Weights of a small GPT-style language model, trained from scratch on English Wikipedia: vocabulary 3062, 17.1M parameters.
Each number is 128 + 32 x the weight over its row's rms, rounded and kept within 0 to 255. Layers, rows and columns count from 0. Numbers have three digits each. The size before them is the row's rms in percent of the matrix's.

# layer 6 MLP up, 1920x384, rms 0.181, rows 273-379, columns 64-127
094:144190123115142132186114156148164117159136104114099105092134088099089118140065063125108141154137146110097093116098196095088165101148140165144114139109105214132136099127112115142117109091148119
100:126110159156116129101146112200094136104100071168138113125130109067119057147135092216109117102143100085132147159120120078136091137085139151155119129180116137144102112080180056103126185173161132
100:130125156121121149122148153181114127036101134102164165123095086156080142070171087107081140113091179170126128123114147070096131138058147128156095136133180160058141143137194112182096124145099183
109:114185110072133212156146097148150107141195161105095140146168163127094096126141121139102160135132116181215127132113107115137141117137142162120102139112189163163189161161150168131066179125076115
092:082158135126136116164102164133158091133131103123091138126145168084130098144199103074116137200199103131073117151147100152137127155149073109141135138111151151110220176149117100107096151099155119
099:130191128167185138158098120150123099143174133108078123138099124140135105177189115182152153156160111181131114096101120107088114202148133141140127123100132084131144087173151074131112116189108194
100:160162125069082146139125152139072174096110151139175101092174160056150123134147069116101092092087094131112131120140162142076159153129096208120154142139160145088137175106060085194079148068120114
100:170128096083111137087063132126152212096104070083140078121107050113121110141152149111188176118088152096101103115135124099096114128134189098158068128165119143061139115159138138110132102163126159
084:095192109151156121191157157114159134114167098171112095123217110112184116058145182122149101131093184124124124152140112148142203086140102139100142152119114093104122127154144151177113132122157154
099:124192119152118133101128117121145147135148170089114118147084119156084162169158167091151152121109074111102107129125172068106132049072200148101092180157095115095150167173133096174136165114120103
094:107147098064146128158164114114125158065145140098130175133080141145157127102117163107147042173116172092135089073185112106132069082090105075045125116147100152138202089112092095084096116154088108
098:132146110093038139109114130072101126200160091102144160206148138132152165067130123144138132101120135121100104135156118154106155128090179143121109127179153113144177150180137144105128162114168134
093:152130138107150131093143160158170111086176139153118087138134155122129157115112086113198117127111156079115128107137115127161152148169175140106128142120139065138109083141110124139070171143178090
106:119098107130125075031065154072115123148165139157153174150112128152138130067176116139092124088114129116112146174129124108127129119117144163151173144116069128114095150115082133100172148137114131
121:140203124102147191139179146162112089122096122134150082119153150071147071107146169129120141191131170125156144131156131157145048102110113066152109140132092094117130119118108153168133136092109139
106:126133116124044089142100102091136087148140138135082079175147115112164201112146114093164113111128089119108108103128176138123163123087089164109073083153123140103131114181083126134152162170116176
095:132156094132140136136145116137086116094124131132121182074149090118140123149144173160151145106103137113105120128187068115075096125160169198095144151119142085155103140069144105139120159044138148
102:103183191110091096074162111171107065146087151108184113117058098143115114165127112189133106080099125131198143111104095131128089139149113084157119194153110135123202121112122092132152154122101147
104:064126040138148137103092085090082116112135079146143142100108126101167135090141091088194097176133158128164123163120132178160148180143093107123131143141109096134079120158103161124180167126140103
106:111097144116136162149204106123111205103167109111111095087163188089083116161106157155106104105133174143127119133157081077147129143133102124106148114105082137135151131142066166112139138123145118
098:156117113134162181117141140169159076163080167126107079120141123103124119141094108130034073101071107128180103059107150173123169192083093104089093135110102156097097110102053152154135093140155127
104:130153135103122148115121104145154113104135201087134108093217135101107164169057098087140138119090129119111103111110196132078197110175131125128097163142177121152093081141123152140144189141094061
103:111163059202106080168137100096119130103175125123102131108135146155139068129117149093127151147096119097154148104103120094074123105101116080063145066141182091118126147118101166059121132151151143
106:119123144103150097108073069052055102119123137124139139101064218149126146152112112136195137158103059149130140110126116209098137152138165086135092154195138161086126139086070149148185185092090143
099:118153089129095131130123132169074114129120096089120142102154125177162110064112143112095193143100087166114144075143111158062153129124181134139117174116123113095124145107101129049101123084096084
106:096160173150128101160120138135178124179101114097104146108113109127094123105140110133121137119070139096179122097163037172098128060173129115120177094123068122114113147102170146137103203137090163
101:146120197077151118160156117134162106181169135080103156159173146146130136162139064124123141155135120094062178092194139115141133170140139154138112117139120066100158187099079187083126122102131095
113:139127151100152119106110167185156107112181100141113144098125151064124100110167105185124084093123120115150074145116127110126169071173184136137117155126066100157138177143137160134140141161114062
101:074086099109111112146131093117121146142153163121149154138177137070149118155106123156115154160148119140148083117179184142184140096158142065140135121107184191086200191052116158081106106142114096
096:103159195171129153151115161176199117149135130110114107149104142167125149134111122120103094164105129115127125152167144097038128103195070101125186110148163122093178148063102156151137107109126097
098:108116158201080117173129144218178169109122121126158119112161147183100112108160101170150146121126122124121123146181144196157163110104103161121156066115109114141164133118166097154088105123140109
102:150142141089129128047125089108097106084149171093070091056078139164138127055123144110123126134145168113110135160159088092087085138150145153141140125092110160113130142145103162100157125158170068
096:128130097155123135113144141199117130101138136091165191162146164122102171082121145107219190096104123107140133116097151113171136163095135128140100156075163129159064138117096185125120072144167107
102:104125130112153143120121124135123161176142150138139168174130063117097098076097123122169121172119120124119136154105157145100164163102155135049178120138160133155098090110167123151130117075101172
096:138170068131091137154176100115120117109139162162149139143098147101123109096163168151080177121149116117113098156150143106167112168137183160184198087133133121093249088115106165101094148178126160
083:144170115116119153120206058081141070160159122120103130150171187112190127133119119105183123065127186113102171104098121117224085135132190129093105075130069113143071138117148123168071115142148125
102:209073089112117094114109111114112093143167142144111127100128121147133125126099122077186165139146074173133156135114118089123144137089131061135151088116095163084140097068200118164120177134142080
096:124060144143139137162164101151132149093115052148104058141199153118059084132079182131165086170110110105124108124129100140128140147109107195171147092166157141098102170142153149086133115156107102
102:147093122159143200111152142111163140122133099129100165167073104118150154163092126163091064126102178159120154106098124195129102138134048084122122160116148136131104106092164146184124119184192141
103:098141136132106132038124063131122133136131212190100090125138108096115112140116151144118137168094166179213145078172144123146157181092170160113126090173128125072163185126106129143149115152135098
101:146120129121100140099175119143092050168152095162149103066196175099121124159129096158101140128070135158082133156211123154166115143088130147086093160146120139105100066092113103127134127094153110
094:142101097103147167145139131119137144135154118159100114083150171143117113108109147109124102145079145129122093130131074134095118165099208164110196096146207149178151121163133148150063113105085098
092:117139164101099110199112187087108116209151075173126113152142131128112128140128166145126121118131148108128169112100113124157136168150128120108125130121141134150148117138188164117105107128098074
097:117091143147118193146056115170124120079129169089085099087100157093105113082229171159089082156119123131161132154162163163078120132120070096100130138147173153144166079081063125071090123073130142
101:103119147133066124144137152073102162138112163091132147102157135192161116177136059094072108082138145106159072133168102102108130068042108158154121109138068147170144105117120155103175071161162110
093:127131069153120117159164120155099069143129120082086147102078131105117138163163131114177068144090073158046104175136084035147136121116158112167155133111205109148095139072111143114044115183147118
100:116121132135076089121190112118194123138086114130134155171088109130114119150165173117116183112174124105176108154193131140083145131131141103070086133124118135094134097121142122101130069193100078
107:090079116148133163053133131090096149042135135134124126103182110123122118143089104110096079074098085109109139132080164150119137113120146185124184074167140109110134122124129098152077106144126168
101:073139101154113136147126107066072153134119018118166141195193168136100133112136124131132096093145142083128130098098131119158074099121104132176127147115127150113089120144107135112156128118178104
097:145125104166135084127088104141087095098087117117141189115072106126131152143094071111151129109132138146112152128192084174130142136116189052186110203145096168115139135162144166109126210150104144
101:156164112125149120079148126124140072144119166156124142154134097149130086088143114117080119161180110159152109097150157095117139113075123149127127140080066126087132107140114137145175179130069176
108:174105120156075113147124100135178111120118135148159126180075130110140133078131098166091115167118100112162104107062185152180087079094114149089066135119181172106136059114091131150127138121101182
107:134121076110146104088040134112153106096134150081106134106060170119111111152148157139119136183106122037174167134134144127123103134159119097168097103083109111100216081151074167056120113121083112
099:108118130165152177132105125100127153123072115141106193141132151161109078113160102150131140129170116118174146117089104138149169135119171121135149124100152181118112068142208135090103144119134161
093:131165144104102097116153114208138148154139219053103069115048173083130159115146109108119164124172140113110109142154147099112160170116131071108038143114100164120109087092188105141174106194175132
094:094155097142138124174166136158098128091154152095104132170159156085153140160122128134144060153158073146135120107164157141124117151093170196156150148131086105154190159101147144132098076065143185
101:131169081152155198127188100098145166158162142144172065114053178065152144142158111103140139124162118068201154128129172113190103122103113162150112145210113157154085102098200113141108105096140152
100:016132149111148134109135148119131151145131178114188157159092126158142153130127070115061104168059188118127116140146141071132074122125181170148118136146143169125159169104094151074100136116119158
110:110069161119148099136086130087150093020068134114109165163104140099139155078146186129115132150106105139155147115132186112117116134129142115136104138154119066143156155095139110168200183105133091
101:086070101101154155081114149126084112134168099217107155187063048121113080150085149061160144140143101115099186104137139054090092136075102131097147162141115099054124062094097116137106140107168169
101:134122157144104129102150136161115162071126153058061130124136164114146167122113097036177124159112139148145150127188135130140130097145114162129069123160144110128132180152056136125112158139152098
105:085057154175139120129154136105075112069129136155110117090100123129105113159135120172064129160042109101121113132089150130134190103157112119147160157148093150116130146112164163154099142159100104
104:165128112103083135167160065135109076093136154126096192136132122100114116103155095199121124122176093159122162107152193128111103129138135125154155155092166099085167106134205138112167169136130109
096:070160103155128169132138119113144192163155154133068113183124128108142137035147199090112105087128086167152159155115120138108164174061135106099089117091117121147105116126105084085167166137124159
103:184138168121110144151153068149114122126141150152167109051161090182186102092082131111116122100097165148089144064142069101116136132117160096135126146102162105108150102121134129153117121086126077
097:084075146162094103177119153104101170110084122182188137138131141165125090159177070154133132168113130188116127097159100128110104118110133170140109170160116176200190137096111128146148158149119178
097:100141168127159120116110060117143172169129158130158113145159125126084148112191102144086121086119116178147113122154110138158168084075138158150173092162133127165167085192141227162120123120156140
097:148165147081096129103053089156142140127148143080187124062132142115067095152106076103104109084128088138105091093110118159117104137139193151127105157126125133132133129123144154195145136139130144
106:125154161116160091164184127128074128140139128114141116160152114135151137142115113150123138156115118124114204105152179119118129132153135140096130139102089199095122176089116107108168136121125109
095:118139121091198124139113126065171127131085139135119144172140133175132145096147111085185091124137108116166118093107147189109116138113104138133115174106118138111137165095087145154115110134094160
097:125160184156159155148138140126101172062145157112098105099133178084081135118130075183110135146106100159174124119095140139082097136113095107109061200200101123127056115197105125210137149203151139
101:151138150147081102157135077161105127199092155135085117164099156158104194126093115134075076080113162152119161139139165114098148132102076113129139159169141124105104124119130095142142113147149121
101:157152112114020074101108105161124114160147149133145125122123173101076145140118052115194144166098154112050158137133123170052098118142120119137190139062118089123118157132136133097131152119145184
093:100160149138111151112114144113157136173132159126180162145132148152108034182115165163195081114133157127146092123121114124124093147091114134141112121119142162147117163115125126138155084121145137
105:160113096190087098129204133164163142132155081144169083097138060095139149156216103125121148124133165120166117088142139159099108148045110132126120180086089148128081122103129111091121182134143204
104:067125166212107135121099109140165164093127102093099103131117130137094120153109087165134100090108155130077124162123125119140120114118119103131129158126074152158128168124155168105090144053112169
091:090127070055138133139140074121139112179154139079131080099215170110109061134167141106196157124132116056182155115149102173164121073138105157090100192204131138148128217117113109120188178130124123
111:128105131102094163157086120084147052145137126214187172147101185146143075124205114107102132134181133072077130133149158154104128122095098059104105138143120142101048110123160123099089120179104123
104:118156048151141137108110122138105118077094105146122126153169167157127160081097113143089115171080135122162179152123120132087112120118147141147142149079209068108136140117162086156153117171047151
100:131163106155145114132098118070160120117112177134176160122136105141145144127081130138130155092098151088132097151105038139106143135109126159136152081090186182108076152142125163094148203081093190
097:132098091052172146097174083163117111088127135079113134108145134129085124102128138149118149156110144108068098118158130158138170116180109140075121135119177081160084120112162241158120138145127095
080:128181158147110118154105096166107125122130149133128112097146070122116104098065147035148097039134178165138235137137120100128092105048122109162155099124137145169111168139122152128159140153069147
101:170135199156140164118127143134127135127171203125092132143090121136156163079161113108106130098175127100099166164133120110157117192150171118152094152165149158130131123094131163145098210145145161
105:129179148158076133186097147125124187172133102102113113133079145081133117178146100068174153093152100129081160086104142101124086156210143068162125147096152174091159117035120188121139136131130128
110:138129152144078127163138126128118128123136096096109153112180132076101187150136100159174109129105116145075125173109056130087077177198081094086149144168139080099112151159052133124144149147161172
103:114105129048145126181144084111104165055122105149144127187054151120153130105168092092136120100125135172127162147116104118097107072141103063107105114151087106065151132077170107189091096157163141
093:135114165081145139166115140127109079148165117125155085147130120095077171143172095184121180148160135144114115135128110073120139111204083137152100132098135109120132099172106120108162130091150182
096:061094111130093122120149125128094109066123150163165127157086110114158076112151106141119087135131091169119146109157115067125136133156163074104187096199096057175166139114151150118095097165116156
117:094142105091138169107142120114104163109158181154126130163127170118153161138121106188116108174107049137154110110145095088053112083100131196136124143139168148157136148175165167040065107095175144
088:152112125237152103144111158139112166113108076091064123103151089108134141116100098082133112187110133180105154099166129143107129151179144124109153149100186179145162090104109104158103138118118120
103:158129150129043171118111099171115161160162148109084096112143101099030108128109103100114178118125140076093133088116144095117128114107168072137142128103134130096108113111161086231098114129123126
096:097145152100170186143138080175152159217141100135146140090078106087089099102117136158128123113107150148139083048118055144129134183101144107098156106161101128155151097122150154146136158147144164
097:113097149121083128087113121181128120093090134097098105090135108109203105191093098082164136152117085148081147129082112079097102137162120147077111169105086125103057058103182141175118149116135055
105:173146134145125178148143139137120164166118169110051086175168091151113103124115137138061119157089164123194152116152163094209162141050091092114094200134088136147111188175047103093125144135136140
096:119105164136119105107110155104120108141145189070085126141156111136130133123049093120134170131101158180167132112103094139150120140094197100108136153185095141188120129081152123156095166072137119
102:179066070118105119175133121126101113107114115143135116121105154111124149111158110112138107160143156152127133146056100214174140151158078118101111110111183161110128165149126082128142132119152130
103:157120112097107096119122103147181199105085129159148081112161136163093084084186106107103145155084144137130162089095084154088126146111148101079063153151069075099111144124194131090106096085120143
093:177140120144143139145107117137155116155115172169182185107123083116079207163145070142137071135120124118102153100133193110113127162159104105077100130093135088099147149101130094143177039095165119
114:139163103096106133065125054122089168158046087107115167113136133107082082132145116086080083187105106152076068098161103107188124156102168099085116074151068069088104103072095052223089129084128128
095:119081107111153122172080141121109101090167108099143158139146115133165075147153131127124191135141152163118108129120138142146143151137175077136109167165152119186170129141135069084104160171074112
110:097158075114161125071162138177128107104113077148117142107197126117101088155082147115127132148093073135116150158149125144144119121160151141092129170092135109126108164060163149168145137110134160
095:107099145117107101118122110151167106136118101124178117123145080142165150152136188042143166157099120113137108058136144116100125132186179054121119174176107138144140127143135085085098109155160164
095:178107130139086131168163124124169150114101117085155138069150092147077118136194113105098108119138078107153120170106105135130137122117156131099131112075091049150116099178125096123091190136066154
097:093154090183103100150151132141120132130121148110125094092116149126104155122132149130092089150140142157056094073069098142160137120119156176099117183189104128104145103154134157086096151138133091
104:145109175138121150137075110088084108176119055123111145135068118094143090220102121134096125140112124113150096070150114117075146154073137155158148145137114114127145155132157151149158113157103127
090:060137136103103142166110090180151173143093194186173118099140116103138076111123178110111169172197157162137155131184098150118142128145099112149143097107157162130123096171108140083180168108109093
097:078114116102161101125160115093107119126127129105136135119106132113073155105092161157131126104162170092096197193185125104025126134078097046171154109094167118134097127146083154092124113095127079
# layer 6 MLP down (transposed), 1920x384, rms 0.193, rows 273-379, columns 64-127
091:126134161099145121072098114158124090115077085128132136145183170199132076098088154151064173119122148096123157171118109158133078093176109116103111170095128154177169093132115122137120135105098116
100:102105144111070144084129137146196124125098088170168107109149098146121082125138153075096105133097113105097117119100155098089119117138129137084137099163160129163079185179158121136177114058129162
101:132199118128095187089158168083110119140121133132108131143156081130096145194177129144147126124190096131191132133095114105138107147112114175083144098107127174133109130143134123150184131122117170
107:013142162121111149139183113086158131166135122123115159179054131134148106099108089087147176121133165157153146085123137142182179102147114150144144175125176163142127166172149098109120125184077132
104:201099103105120114148211174091114116080183107182070120167136106164158113145134113136146094101081098072124169065147068240143104096090105107134091113113132064072108142115111087111149013093106087
099:165070133089141094180093144118160162085174096189131082101093129109079149129098201102103120070110100063100161151180120118144185129120136174128122144104132166138128077093107179086139092134103165
104:107114115137123170164090152089112154155181051127135091209105151206144147191044122132148173173147076190152167108167183141126071135146162172095153140091108181108090114196159154144117095101118115
105:120158125196149096119203130104140121163158131122130155125100144139126084161118104075141127094135137134163179100128086142132153093107157122165161099205073167155213114133123132098145161078140088
088:139064097126165180080138117123177136142125175126163188095104105140134108123131083156172162136155101087143137164131111150119137123102135190125145188122163122095172115155174121123096119182134153
107:144138098113142137114125148154114071087135076156137156097083130136088123139172169148140171126144106165079108149128128078118178172168153085157129131102155124090137138141189104102065121123148110
098:129081154124088155186152131151094078144109119133066100137127047192124132150154101174137168137088130095101190164145095121092091105124147160102129147137111117122109220121155123212106168150139138
092:099103162108157082125181119164134116117152167159074125089084140129095106107122112106100084056093122081114154145117083171119085154190084158151145122116144113174129118134137094120127131093097091
095:120120109142148171174105132178160172086119125115098119146161156195131174142161164086124098169136150178143100101117182160139127114141162114114144120148097107127133171191116175137159146120125147
100:096129092111110103130154192073173117182123172150122180145124134133113126168163148103115188174149076071147151117145155152075070114091141160125150181132102158148064129140120141104128110121099148
124:145149118190185164097093144134103105113096088105124100145136131080165138133096226130075121159072101133159097170097121115068043140114145136109128124134096140091145116165136049109150056145165144
106:160079210169104083154134146093179151092068129130163087170085135093082157143147179097106127158153135140152125111139167079085120150077077087148086100102141076120103156124119122117098090093083130
093:077140167168129130119094178146184190135098122138104093167129161160121122240079060093117065166144082113118104134121158105134146122152123109126143118162053205086156108118175135127118120198086116
096:095159161103139116131112161135153134142105144129131128131111128229091093127117146198108167102098105140140109149120080156112105136207111151129080131135099165145156173192155075173097169127181166
104:123092108149145150096092133146218167191114113169127067080085096049093184112169128198172173140114175065159122116125080111091162126097183163153155181172093141144199103102147112083083159143093146
102:125117148169087164166111089165093136142139174132177163140106178133136190127127163057071139154143178115129070069181146153125109140119164126107167100137148133149132117085154136120110165142079193
099:096113171144119122083145109107160082172080141155128116105092168022134169150143084080106153095115113088170219170094160114126129100144128170149078139144077082127138118098132150114053132142141124
096:093126157123122100164079106138112098164114118142160104164130168132123163103102151124123119082153083054096107198111185118095101135185102119107140086135117146161099135109150104120143095103101105
106:106094116141100158200156124140168144098156109115130105190150107126131133109175162148161083117096106048129183202114136173128083168114104124163146163159199053094129104195161156113127120128093153
098:129160135119180121100137141156133136120111094136147092148108185068129181113171162132142137097111114104130163141166104145137130166118155117125114169170145157079139068186110112181181175093078123
097:067053158134121178131128118119110127070129113112164089118113093082123117101152133133179128137163126101103062083101154189153135090099139085161132109161134147103174078152108136119129122097121146
111:125136132155212119191091147122127117104132100105125136113117126153191126109129152168117146148179073107120069109111113165112132166181157170156187137080089139132119169090122110174111107154149091
094:142151125144117136126147173113124101132155200118120168076072055153174176195155148160124085137033105130201118147147158106128125125134095151071101146159075140090114217135147100123081151085143127
100:177126080102124144129130176138143092167085124152113141119104138090140118067132210174121106112161104123153134145125171133135103094077162110073138081110097159102114162099157088094093131172119143
104:107084138148198085107144109120130130161145123164128125128142118106120177098189105088160100133135110140140099138095173113151079175143160105111187105139118176159207109154124151129111110145074125
110:097100126216167144128152134101115135136066177156079162178149161121160113143102143084095148091107084127080149156093155128127133076081137141186138113203117127107109058151127159118145150076117076
101:191095133151129129155140144156072164157088099136135066146163197140157146166086135140179074166148121154088159106149131221135088095211124155145152090121128127197157147158146182137106104151134120
099:089134162124123169093110144088135187165111059169143127127098141148170108156109123076100121090102162108106179142158102129146149150152141141152158168106088103133098148162070173091181097119067164
097:116144128122081148125141148102072113105091082165084109138125143139139135140119148167140090178125158150085137068121165128139094134129153138122122122142083108112176116178149103165105087100174139
101:147130117115149145099156174146124186103125089110142105171116106142184113155192076119068133216149105089140091127101111134125166166145119217101113091152127139077141119123094146113163142136128091
108:112134109178102081100119163090102081090125164172069175060110085115158163137164118165120140157113135152130133143142146139124095099131065123115124137160136165127134146174091115147173104197124111
080:145122131149101107097074128151127142173116063147161104112180175162093143104137120075088128148139156089095131115129142142151123107089133136130107163175156150047116068166143081119118126157131095
110:094137103101124156104099119150084168101089130129185145109150108132089095154156087108086129123170121132131154090120094079130132130084191117195122122153144121085128110098074131106079149161183057
097:137138135103104104092111175137147173064091148050134125071135111118167115140128151097079150123134083128149186119121118103139149135118132113113149188122157107143130106165119118127081107101118115
108:055100140144185144204110132126101164188118140108108056186172149113126138100131092128113165128131135127170081109139126075114104105141104086147133054133094166115154039121143126139103156191136109
098:183160210079194116152126176166147200134071113108085101123138184112122163129147153147136108126146111134146140139128165123147182106140172133138118150133097137157150196137103125149163136114152078
101:161125102137128133151088097123130110091159138118122120140138168110136106121136119094138150102148116158090162135133105170188113135136079144207049138107145170118170138120095098119087218101143082
104:179115105166174160101076133152146104108151176094129100092075114140089150120155108147131103133126188092088123079154066083134108145112131090175141114104118123131143064153138126146172114059150121
064:166096138167156130186137094145136116122162096139159095147099107160086152197143099132075155149132061104111171137099132167108149138143104108181179089175120145103128185099106122129144192107142185
103:135140110081147047125168142131140106140121151113094197107116126141104111120078081141141138131165110128162118145131109108093126133182122127097130130097119085067094161135158133089132189159124084
104:119092123143136134125063100183104113121173119066131049101102183152078130121158145138171087111196132136146089104124125149102056122077158165173102182148135166168133128106082126150060102180193163
101:179114090157210108124149125111168147103087098153105098143105125124142082156117074101145106093133148096073134187117118113101070086118101151128133167109163173187093147144127148049150092104096129
104:111123138124197046137087135089169107074093189108180171185130099210129130123130128134127118086127089147097182151101086134143136156119133145107131158114130115174105098146081079116129150161135068
101:085065190116147143071154094098120114106154118164146102086089123143156135171145112180087151117175053153168163107127145152131069135130082107141130116141098151153134192141189148113105042204154143
105:161091149086208105194113143145108177117127104148120132159192107137093120102100167107061159099124111120087113111148151123108161072138114154086117146098135069108165093117051112108184163144098105
095:134177086120134105149109162125073080170108061144122123166065144126084118141074136132149125102200063145113151122163155172049161117095129117166134082133078084102144087100120133094187100159133090
100:103174107112101130071206186095109105111160113083160138106094091129171102126131131126164125115140155199112157174166109141142150111096106117076148132133103099120168089086171081089152110116165134
104:149152098160086108177124164204143140164091116143123141141137113134151084147159134154129078170102125118127118131130091148149159172132073157102090172104172143094121118128190105145135122084109160
101:092202139144091128104111097148061161200113143133130096117105120114148185088107163129192177106154174162173099132107102123095085144104129160131100085114116120184085184162140168119149163165155129
090:136095098186147126154125114101115115152128125109132178147075193165160125176135169205077107137155147141149143175129130114153097193112190092107127171168121128102103132147088141137094173082143160
097:144142135124211161137109161133109061083122076143204142177134117144136125101140063174158154127137133109157159169134115152137072103069101104131195098140105150162108110143117147139179101127098086
107:180130131168192053135177107147125147153128140144121069105113094137071078162100122148125201149090124151125161134094103122109141143108130018159099143098145121203108087101178091147142106126118076
093:156146128122159113134087107145154129119112116140100139118090121103098124139165171075111153186095110150180105115120131146156109104130143067187054154152126144117159162177148126114148153165091103
111:065099116136154138113097120133144126140147165152128111144108138161146149129143078144122139151082145153128103119134118126127151159162142151116113128149040115069114095121086181123144086120138131
110:139124099146128108139114116091174186145160105090134126127098201131134137154130148098070106125133118155133158160045139137101069105169113151147166148137170143112127082087115119177204129158123095
100:129119094029118145137163033112120161144125105134119141086105101149135138180083176099154123118158169159141109156194072063151085101118062145129158144160100139128110118110094163081068103154106102
092:136177067126148160105115166170162127150087148082120090114146107096132125153124129152099093106131101073120187125109115110075103129115152122124127125144063118152087204093189114129179121125108091
097:180131159152098170116169113159124124134152126118160162151201164106166126146097150147101129195163140162138148199094156155096089164149127196076143116134092153164144136114125091118117155109139175
100:130149111151141073167108119119147144052125140132102143117129101153161087119135150166106131067107171107162160148111034129121154129148115147103144088199156118097159126157156171065148112121197082
102:113072071115108134095166102119134128103137123106142186146102134152117136114115129091171167160120167118124163088131163159163123131142099128095117151053112124102108083144096129138117117179135112
095:157139162116142174094126112097128104090202136108123127156155067112084168155135156140119084164163090145155159118106143125099127157123024111151161144111152165164152087140107111108103079156156183
110:141079071098128103103132144124173141119077163078132132141080089097127116121134136146107139180056091104167082134138160128133086066149119153072071162142115134169127120154155111123150121154130116
102:112091149193162128148105119142098096129102143126102141142184125183121131118161142134160116117083113151095140200111161085125142100106155134127070127153064127090137178096132148096182166091084122
091:127142126099133129178105078161131109105089101137089088142135117036126098138116138141076107137098164131117122171078084082152144141172096137128158143082161101126159212118083143115086081119101130
095:141061146120171174200186175155163113169148190113135129193152099137201096105133181159124101089128087164082119218079161124132117101124129131153147099152111112099087085133090142124125121128127173
107:093127062082148101083081150145139157133202165151115125193131128115120136132127114154111136136082093099134086179092141079087116152145130182177111137065123133122095121121127125115125119138112123
100:124124141161095146112097128127169135132158127098133118135157154128082104160061113097137118127118159168078145103153182113121117106107094081139000139147153148188149144134132100116109118155106103
100:170132081125112176171093169159104142202150087115112123156105178153060092153098098119094108114096146085123091176172054151130160193120120171122126144109087154095130141097113150094143106149097115
102:110136135134126148117110057145131200074129133166154215132149165097130078085123091082117146132140108136087129102156117098117126117104116106103113102115165080080171138121081157119146128139078122
086:170169105155177134140097133092066072110115151135067077124170119120116082108153149100136132144102131084158127113099185146221161184121086130119096141164087094088097246094063117125098133093175115
098:155104136172144157134075140158154185142110122151116178155094132133210137148152136049091124079207127173146095120128152081188097060150115114142130135094141176095139088076124172115144177170066139
106:118113077177119124149132102111109143086097126128133184124105117155156131086099150156124122125117159119108151078122107187087141130129071169127108176153183097100113141137092132118074130148126078
093:177151123121094155111137126066132056145066133175138094147161144107116090107168138128160165127119121150157145151137087163153133206153107130092146140161138118175098147148127117119149197078160094
102:129132118089151122120130168108135192151113128095121153158144139147098173188157151134111161103127142131119108116105106051157119042173085093165090160141124123156101100157101149112115153116123186
098:171107141143181173121059156134111085160177125110190161099166136125153177145100069192176087099119139092114092178144187155177155203160098110088093139106072105111121095074147169110111133096113147
096:091152177167129123184111080176082109112152115126155163099149111146146138186148123079106135146157153129117122153096136071114172135140149070170183153116095154134126149092123109154147109085092106
093:121098146206112144099105178122189112096095149148113128130142092130107138115088153081096120075065139174129152149147133140127147085145184119140103084151135129143088084159167108102076128108158132
087:135137106088113100162149146109169089140113113108107180124109108111093152138184144104121160108048150139155127150135128125174121143116143153077138145133112180204102124162163084096221153184120104
101:163109063088119117191106100148156107151076108118114124143116122130116065155135132153159164126138117152109105120107099168127136148121135191103084153074103148099133181101125097078124097112113161
114:101134088137121161101135162110173129109097149107194203099122125202162073123154146115199176077103090145106095123067114123143117070118120178107155123113149102164138122105102092113117192127149131
104:095135117124138125125092170134113158152074122118138133135117091094142119142163101150132121105118165099153203121153149113108149164142123135122133110134115178141165131154089083138133188102188160
100:122069118135166152145122157110087168112139085108165137168117142171129177201123137146050157099142150097119130122165125128169118136156063111116116151118074130169117161176170128131129194166082130
091:170124119169113121185118153129182180173124137105107125194128107124152130125113104119117085125135107174108155133140148139150161137148143107125153092138142174109148122116150155148129133132145116
098:095084092111169120175171103086115123128061127153164134131067118172102103106165104103131134129179126163118137161153129144104111098132172114101167101127114189210107102117119160108155102094121143
105:117129136084138186133186150144128126115070128143151102137170135085136098084037103156138079137123099093139204094142151141171140142106136198173140127161148185104131135082076100206084113082137129
099:146156148136155087143098158094201161119135136114134135138157118178054129146127119091132133109173131154137134120196097132164113156103156164182166081137072176133122101159161115048132130138139101
098:125070130116131135094127179184124160132133116100075140144125179142131174185128110107093165152175104129116117115165115104146124143086169143131115096138150116153120076102186159173152151106059152
097:107085116154132113121129149177121138147182098104196099154133121114134109120180183133121169105089099138105085110091142096157154182147143156101143164159182112128151116086129199123141116125180118
095:100102153154164129090104174159120180112180145128127102173163106148130108126140087074116139113136221074123112135141116121133118124085108150174155086135110102122136147139119079065136080113125143
101:145125080188085114137114110131123140130108111173137113084100152124110114126102161168077068110139131195057154168176119137133207063148152158121117141143133146125103105203057098135179155138136064
100:094098128104142129133137090168091169147113212109136137140161154112144162048102163098208081076156134145162181123184160084090122129150169135163142125118114136116107129138143177079092107114123138
108:147169110129122138123154149129116148128132118164129101115146117129076152164196099098196175137102149099113120138089106192163125159149082178074189141122112172112169150104143124161173059114148100
108:165129087167176119078109130115149128149107099165148113104156125071135180157160152093172168140156142099096097158120157104112123140081154117162083121114067130109135165177101124103171132099149113
100:147098155133143139116141129102077098168124143061150113055168142102158122114153094068126172088123117111164117148114155108126086138106105126101112129152100140115136105134077124085113107138154123
078:123127103121154121128140118122120130095166119128157115084181114144129125143128108106138080071108132115074187123103126159061148094168122089165113156150149144094157104144203153057171169132146083
103:178128150167083184162176126123143170149110118150113149130158190103126132070132129146095101063157188199120163157141130134102117159153126140108109073164110117131122137110096124181203181163137143
105:122183127190122080143190133166112131145124146130073154093080134180162139142065158087132135093163152093059190172085081103119041154118091140144100149110154138183145138188116177179155125079093105
101:146144092188135157110109135156181105168162113166137139135138056145085150100134125124144141075106085125113132178132072152145161136170146123123144102104145157082121183163141106151120061109128135
093:105116187135076105113128104128152163084082069167153070145137172151146155137119126143097135088130107151121170096146102070067195100103156137095093124082090147107160116094097132142085084101146127
105:176039087144144137134070095115121137101159117153100163084134082136133084141086113125165164152111120149174151051176120089098149146150165201162176121154193177113142149091114150112129163107147120
105:118181085108142140123165135104152129127137187143167128136151118202157168110103138129086200149111155103144151132191132121153139121127179161114182127110107173176125009154117169188164176130139162
088:069148141056121119093052119103096151119130125126074130157156094087056147160156074150122162141030108102123138148129180087108134142131150127128160143087126090086123145133109061115208117107138145
095:155105130137141094102146167112151129053138138136122130078085117142159100123135122108141142148158088157145080159130138078125089137102179074121085110046183156174162162181131147142126119156120120